{
  "n_layer": 9,
  "n_kv_head": 5,
  "beta1": 0.9
}
Each number is 50 + 15 x the weight over its row's rms, rounded and kept within 0 to 99. Layers, rows and columns count from 0. The size before them is the row's rms in percent of the matrix's.

# o: layer 3 attention output (transposed), 320x320, rms 0.0262, rows 299-319, columns 256-319
# v: layer 3 attention value, 320x320, rms 0.0259, rows 300-319, columns 256-319
# up: layer 3 MLP up, 1280x320, rms 0.0397, rows 0-3, columns 256-319
# down: layer 3 MLP down (transposed), 1280x320, rms 0.0344, rows 0-3, columns 256-319
o299 078:54 48 43 28 42 41 44 26 36 48 48 32 54 23 65 54 51 54 63 55 49 71 57 46 51 60 44 32 55 67 70 60 58 45 59 50 66 73 42 19 34 58 50 47 53 56 63 73 72 47 61 75 57 27 55 19 39 72 71 60 47 72 43 46
v300 088:54 62 43 28 48 63 31 50 59 41 60 88 66 70 69 79 35 31 39 43 32 42 55 67 48 43 71 56 58 53 45 60 28 54 43 64 43 35 43 59 49 42 31 64 47 38 32 46 56 49 39 21 46 67 23 78 50 46 53 49 44 44 39 56
o300 093:39 36 57 66 34 43 39 58 24 54 79 36 30 54 44 41 75 40 55 29 46 58 50 35 58 65 24 56 46 48 40 52 58 79 48 50 48 79 74 56 60 69 62 56 73 59 66 62 72 55 43 77 33 47 64 48 53 28 63 65 32 56 28 64
v301 084:35 44 33 50 21 56 86 49 37 53 68 65 57 49 65 09 54 51 47 84 48 58 37 51 43 65 41 54 49 47 32 50 61 48 49 42 49 76 47 47 33 31 60 62 69 49 33 74 72 58 16 46 32 47 57 21 41 50 55 60 58 44 52 54
o301 086:55 39 72 28 40 43 32 26 61 46 37 48 48 59 30 41 53 48 34 48 43 25 75 36 58 28 45 49 44 56 74 51 49 70 50 32 47 50 69 51 48 74 53 43 43 52 40 51 52 48 71 61 44 39 57 40 31 33 58 51 68 51 58 57
v302 080:50 37 37 53 46 92 51 51 40 49 67 55 58 81 62 63 41 50 54 69 29 24 43 38 51 59 63 62 55 34 48 45 67 66 45 53 56 31 59 45 41 76 60 78 67 59 67 57 53 41 43 58 39 71 39 48 28 18 74 32 49 47 73 56
o302 093:58 55 50 53 44 17 46 37 36 62 46 47 32 44 53 61 74 33 54 22 51 39 40 59 91 61 49 66 58 67 23 48 47 30 62 46 45 42 58 60 71 58 48 30 46 26 67 44 44 57 76 51 46 37 69 51 66 64 57 54 32 39 21 67
v303 083:40 40 55 54 58 40 55 47 54 52 56 34 41 22 42 65 58 45 36 50 64 73 34 22 51 46 38 52 24 85 54 38 97 37 44 42 34 48 57 37 47 24 36 35 45 20 66 24 41 46 42 82 69 27 54 41 28 67 36 41 63 33 58 39
o303 091:47 63 51 42 55 71 44 34 44 49 71 53 46 48 67 34 17 64 56 66 43 43 64 60 19 20 59 48 54 17 64 58 18 55 15 62 42 75 44 41 38 37 67 61 74 80 52 63 61 54 68 30 46 65 16 48 65 63 51 46 81 50 52 54
v304 080:34 43 45 44 32 57 75 38 54 50 22 51 41 45 66 52 44 55 37 32 70 68 38 56 79 39 58 28 49 25 34 51 57 65 37 68 57 25 58 93 27 60 72 41 44 43 73 20 64 70 46 49 49 35 49 77 81 49 32 49 46 46 64 56
o304 075:45 48 62 67 57 43 72 83 35 70 92 44 66 44 69 49 56 52 72 64 54 57 44 34 46 45 41 67 44 56 60 58 25 53 56 49 53 74 69 21 76 47 35 58 46 39 48 41 91 58 30 73 60 29 41 46 41 39 44 77 48 50 26 38
v305 089:42 45 49 38 18 31 34 54 49 54 34 54 50 58 46 41 42 27 60 47 39 55 63 43 30 71 87 24 51 41 48 53 35 52 64 45 40 48 52 43 45 45 54 62 63 61 35 62 36 62 68 35 43 55 54 55 33 83 72 76 29 50 50 49
o305 093:34 41 55 69 39 38 53 63 42 45 61 38 61 48 33 51 74 83 46 44 62 40 30 49 54 64 37 43 52 48 43 68 40 60 59 48 63 50 61 59 58 32 39 65 26 67 46 23 49 60 55 61 54 50 59 53 72 30 21 53 39 43 09 38
v306 088:54 39 39 64 10 75 53 49 47 40 52 33 58 35 56 59 76 59 39 49 58 57 57 48 28 68 38 35 54 29 52 52 21 72 58 46 70 30 48 60 77 38 57 31 47 71 50 40 62 69 58 39 50 57 64 39 52 32 65 49 54 70 83 53
o306 098:64 60 53 64 82 53 60 48 65 45 37 74 57 40 36 50 57 31 52 45 46 35 61 55 99 64 68 58 50 58 47 38 36 11 99 43 62 10 75 66 46 65 45 65 40 26 63 50 21 65 43 47 35 62 45 57 34 59 63 51 27 27 36 67
v307 095:49 49 43 53 34 48 47 38 32 56 58 51 77 35 55 42 76 60 77 44 08 58 47 78 15 37 36 49 31 55 38 73 52 58 54 41 70 41 49 63 53 38 48 32 46 85 38 46 77 55 80 48 38 36 49 40 64 55 34 52 51 60 54 58
o307 101:77 31 61 33 49 55 55 53 67 35 47 53 44 54 33 67 55 37 37 48 68 50 63 12 93 57 64 69 53 53 88 33 35 59 91 45 55 40 68 72 19 85 34 55 32 45 28 61 51 43 37 41 41 53 64 42 34 45 72 68 55 44 40 23
v308 085:33 40 44 55 36 39 53 48 70 61 57 26 36 37 50 44 53 48 32 60 57 71 54 37 26 52 68 32 48 50 49 55 35 61 48 20 43 39 40 30 58 65 37 41 48 34 78 36 50 73 58 40 97 62 46 55 25 65 62 58 30 23 44 55
o308 093:47 60 72 63 72 55 43 76 53 42 50 62 65 51 48 63 53 38 48 61 31 50 61 62 71 48 58 53 45 40 48 38 44 29 41 66 50 58 76 56 60 34 61 85 68 44 57 28 22 58 48 56 30 54 28 77 62 43 25 43 62 37 67 41
v309 089:50 39 61 50 15 58 75 63 53 57 62 49 22 21 46 56 54 92 65 61 54 56 43 27 80 35 39 54 42 43 63 44 49 44 65 47 66 54 60 64 26 50 52 39 66 50 78 46 66 47 51 47 56 20 77 44 64 43 31 24 47 55 45 55
o309 092:42 40 64 35 56 69 40 61 42 55 37 42 60 76 47 46 38 27 56 75 29 59 62 42 33 39 38 53 57 30 49 42 40 39 45 23 53 42 63 50 09 33 47 41 42 29 26 26 65 44 54 55 37 42 47 53 30 68 58 67 53 61 80 71
v310 091:58 54 29 50 43 54 41 37 39 45 56 28 60 69 58 47 53 41 33 53 20 57 60 63 40 51 60 27 50 51 52 58 25 46 47 46 31 68 67 58 73 40 29 27 47 55 65 30 75 71 58 49 81 67 29 34 16 47 49 30 48 53 25 75
o310 100:38 51 67 56 44 50 50 46 61 51 55 58 47 51 72 78 47 31 54 41 50 55 41 39 75 58 51 44 65 39 43 53 46 44 56 43 77 38 58 47 14 52 68 87 69 33 54 14 31 76 66 34 37 48 55 55 52 68 66 62 56 30 67 52
v311 091:55 52 63 57 29 44 62 47 43 52 50 55 71 26 38 63 49 40 92 56 41 35 53 41 35 34 32 54 24 50 55 28 42 60 65 56 51 28 56 70 70 57 48 71 51 56 24 34 32 55 31 43 34 53 42 50 46 42 59 50 45 46 20 59
o311 096:48 43 53 49 54 20 70 60 42 58 47 38 36 59 89 59 48 28 17 32 60 67 44 54 46 76 24 65 38 53 21 39 68 73 66 58 79 74 40 76 41 62 27 54 62 55 54 47 37 60 62 44 81 51 52 52 57 78 48 55 42 63 60 45
v312 082:45 42 56 41 58 47 61 43 53 37 58 46 09 35 70 52 50 47 28 56 88 81 44 47 49 46 65 54 46 34 50 59 38 43 46 46 60 43 29 26 59 37 41 46 40 52 32 31 48 43 59 67 31 25 64 56 78 59 42 82 60 41 53 41
o312 076:61 45 37 59 44 57 48 52 25 48 28 68 27 57 15 40 44 50 57 49 28 42 37 52 42 67 51 61 57 65 58 30 57 39 49 64 31 65 62 73 59 54 40 50 60 74 59 37 65 53 47 38 65 76 60 54 35 44 38 54 54 51 32 63
v313 080:55 33 80 48 04 21 61 65 39 44 40 59 15 15 43 45 42 41 40 32 47 19 62 31 28 35 46 63 53 12 53 42 55 51 69 56 30 62 34 40 62 46 60 69 68 52 28 52 60 42 30 38 32 68 58 59 44 57 12 59 57 51 54 63
o313 080:30 63 26 34 47 46 38 54 38 44 53 50 54 71 63 52 40 66 50 35 47 43 22 75 65 43 48 50 54 77 31 44 25 34 40 64 71 40 34 27 40 39 42 35 54 74 52 21 56 55 62 56 46 52 64 40 69 69 58 63 32 64 27 46
v314 087:37 45 36 52 57 34 77 46 29 51 72 43 59 29 70 49 60 31 35 64 59 31 31 48 59 17 67 63 43 58 55 55 75 58 57 64 42 33 39 35 18 30 53 56 51 64 35 49 76 23 69 87 21 31 76 18 67 55 53 50 63 56 49 63
o314 085:61 49 41 47 51 65 56 48 47 53 33 42 40 65 50 61 42 74 43 29 53 72 29 29 69 72 41 69 62 50 62 47 10 56 57 30 61 62 77 85 60 63 38 28 42 54 49 36 45 43 50 29 78 31 54 61 41 29 47 58 61 45 57 33
v315 080:45 49 39 43 42 31 91 68 50 51 39 49 44 50 44 56 32 51 70 67 56 55 39 43 68 30 62 59 59 33 18 66 42 27 46 47 64 40 41 79 28 30 60 79 56 66 70 50 65 46 56 69 43 09 60 31 63 48 53 70 45 46 58 35
o315 077:38 31 76 51 30 58 41 52 35 67 32 44 46 57 38 41 34 82 52 53 36 41 41 35 21 51 25 65 35 56 99 28 63 65 59 17 43 41 60 53 62 44 08 32 43 49 31 32 67 60 46 43 63 32 62 59 48 52 25 38 56 58 35 35
v316 084:42 38 74 58 63 24 51 47 44 45 66 38 59 72 44 39 54 25 91 54 47 42 64 52 76 60 26 55 53 19 35 30 70 62 49 39 83 83 40 51 45 42 48 62 45 41 58 44 56 36 48 54 49 32 50 36 55 44 50 52 49 35 71 54
o316 086:73 46 31 22 66 70 48 34 45 68 21 62 52 48 76 72 75 56 42 62 46 46 34 51 37 54 74 33 52 78 59 57 66 42 59 44 29 33 58 30 51 63 44 27 45 38 42 49 38 44 53 47 74 50 60 55 54 77 44 48 58 66 59 25
v317 085:30 58 52 46 67 73 74 56 64 65 50 60 38 56 78 76 57 58 23 46 57 17 32 43 58 67 65 43 55 88 63 42 48 65 59 64 31 65 45 34 19 93 55 59 46 22 70 33 38 41 52 62 44 43 23 42 68 52 62 17 42 43 41 69
o317 081:46 45 40 33 48 20 50 70 42 57 53 43 48 49 42 26 35 49 71 49 49 58 47 36 35 65 41 65 65 34 29 54 33 51 25 49 27 67 34 65 80 24 40 50 65 43 53 62 35 63 44 60 57 38 43 78 65 31 60 59 54 69 70 51
v318 089:61 52 48 46 69 50 36 55 58 54 77 19 54 50 61 64 57 60 40 48 50 50 62 59 55 35 38 57 59 38 39 56 47 49 54 43 67 80 53 48 38 53 48 49 28 58 49 43 75 41 43 27 86 64 44 39 61 68 39 47 23 53 49 58
o318 092:40 42 47 26 28 52 43 72 47 76 30 66 49 68 65 42 47 35 62 62 44 62 47 52 50 71 50 50 51 61 50 55 58 50 48 46 43 57 67 33 52 62 56 33 84 40 73 45 41 52 40 67 51 31 60 47 17 58 51 58 55 62 87 34
v319 081:70 49 26 54 55 72 18 61 40 38 64 35 24 21 64 59 26 62 46 56 35 65 57 60 69 34 55 45 45 55 45 49 33 75 52 62 59 17 53 67 40 84 67 39 40 69 29 58 59 15 63 30 50 41 44 60 68 54 54 52 38 30 51 57
o319 082:46 51 71 19 21 31 45 55 57 67 14 54 48 74 37 62 66 21 71 55 50 44 18 31 45 67 43 47 75 41 57 64 39 43 74 47 51 63 46 56 36 49 35 51 46 49 31 27 71 52 63 55 66 35 53 29 27 62 43 62 67 45 63 53
up0 101:58 61 45 39 78 44 89 29 68 60 47 65 35 40 57 42 63 43 42 44 63 36 70 37 31 61 42 55 61 53 09 73 76 59 76 52 57 55 28 43 34 70 64 46 39 82 66 60 43 62 31 51 55 58 43 57 47 50 51 77 50 50 35 41
down0 095:36 61 27 55 35 24 45 50 40 63 49 61 48 83 63 37 46 38 53 44 47 56 24 48 33 59 41 54 35 68 58 59 80 58 30 49 36 65 50 52 57 52 60 46 73 45 61 31 63 37 86 64 56 48 88 52 50 52 26 41 62 24 51 44
up1 103:58 48 53 27 71 25 49 39 45 50 40 46 57 43 45 39 56 23 56 66 58 64 56 29 35 35 56 63 46 42 49 64 59 53 47 43 44 31 48 45 61 53 46 47 57 65 60 35 54 52 39 46 56 60 52 72 56 49 22 48 63 08 72 37
down1 113:73 43 53 45 52 47 51 66 51 64 36 85 55 43 52 75 67 70 38 47 33 68 28 51 29 99 63 84 70 33 46 59 50 63 51 37 65 30 38 26 37 50 58 29 36 60 23 40 65 48 65 64 59 37 85 42 56 40 70 84 47 69 40 51
up2 064:36 44 64 54 68 34 47 40 49 64 70 43 59 42 48 41 56 41 66 35 83 68 46 27 25 41 52 50 45 65 42 56 64 57 67 70 44 56 64 74 66 70 53 60 47 34 59 77 48 34 48 57 85 42 12 75 40 40 52 57 46 47 54 63
down2 039:51 46 42 40 44 60 49 88 62 15 55 43 55 84 43 64 54 67 25 43 32 30 51 60 37 48 78 44 63 48 41 65 20 57 46 30 63 38 38 46 40 47 50 64 55 63 49 41 38 46 55 53 36 34 69 18 52 49 49 55 42 63 51 29
up3 104:46 33 41 48 51 42 61 30 00 70 42 70 14 69 30 56 56 47 52 54 48 49 48 26 29 38 53 69 45 40 47 59 66 49 64 67 41 48 33 48 80 62 35 45 51 59 44 48 30 51 47 55 55 65 29 31 30 39 49 66 64 75 57 53
down3 118:40 70 58 90 37 65 60 44 32 71 60 62 69 48 36 55 50 21 56 36 17 25 61 54 44 38 61 67 65 56 50 49 34 55 53 47 43 45 62 79 65 34 21 23 87 56 59 41 28 55 76 65 33 62 63 44 58 39 27 58 58 65 33 53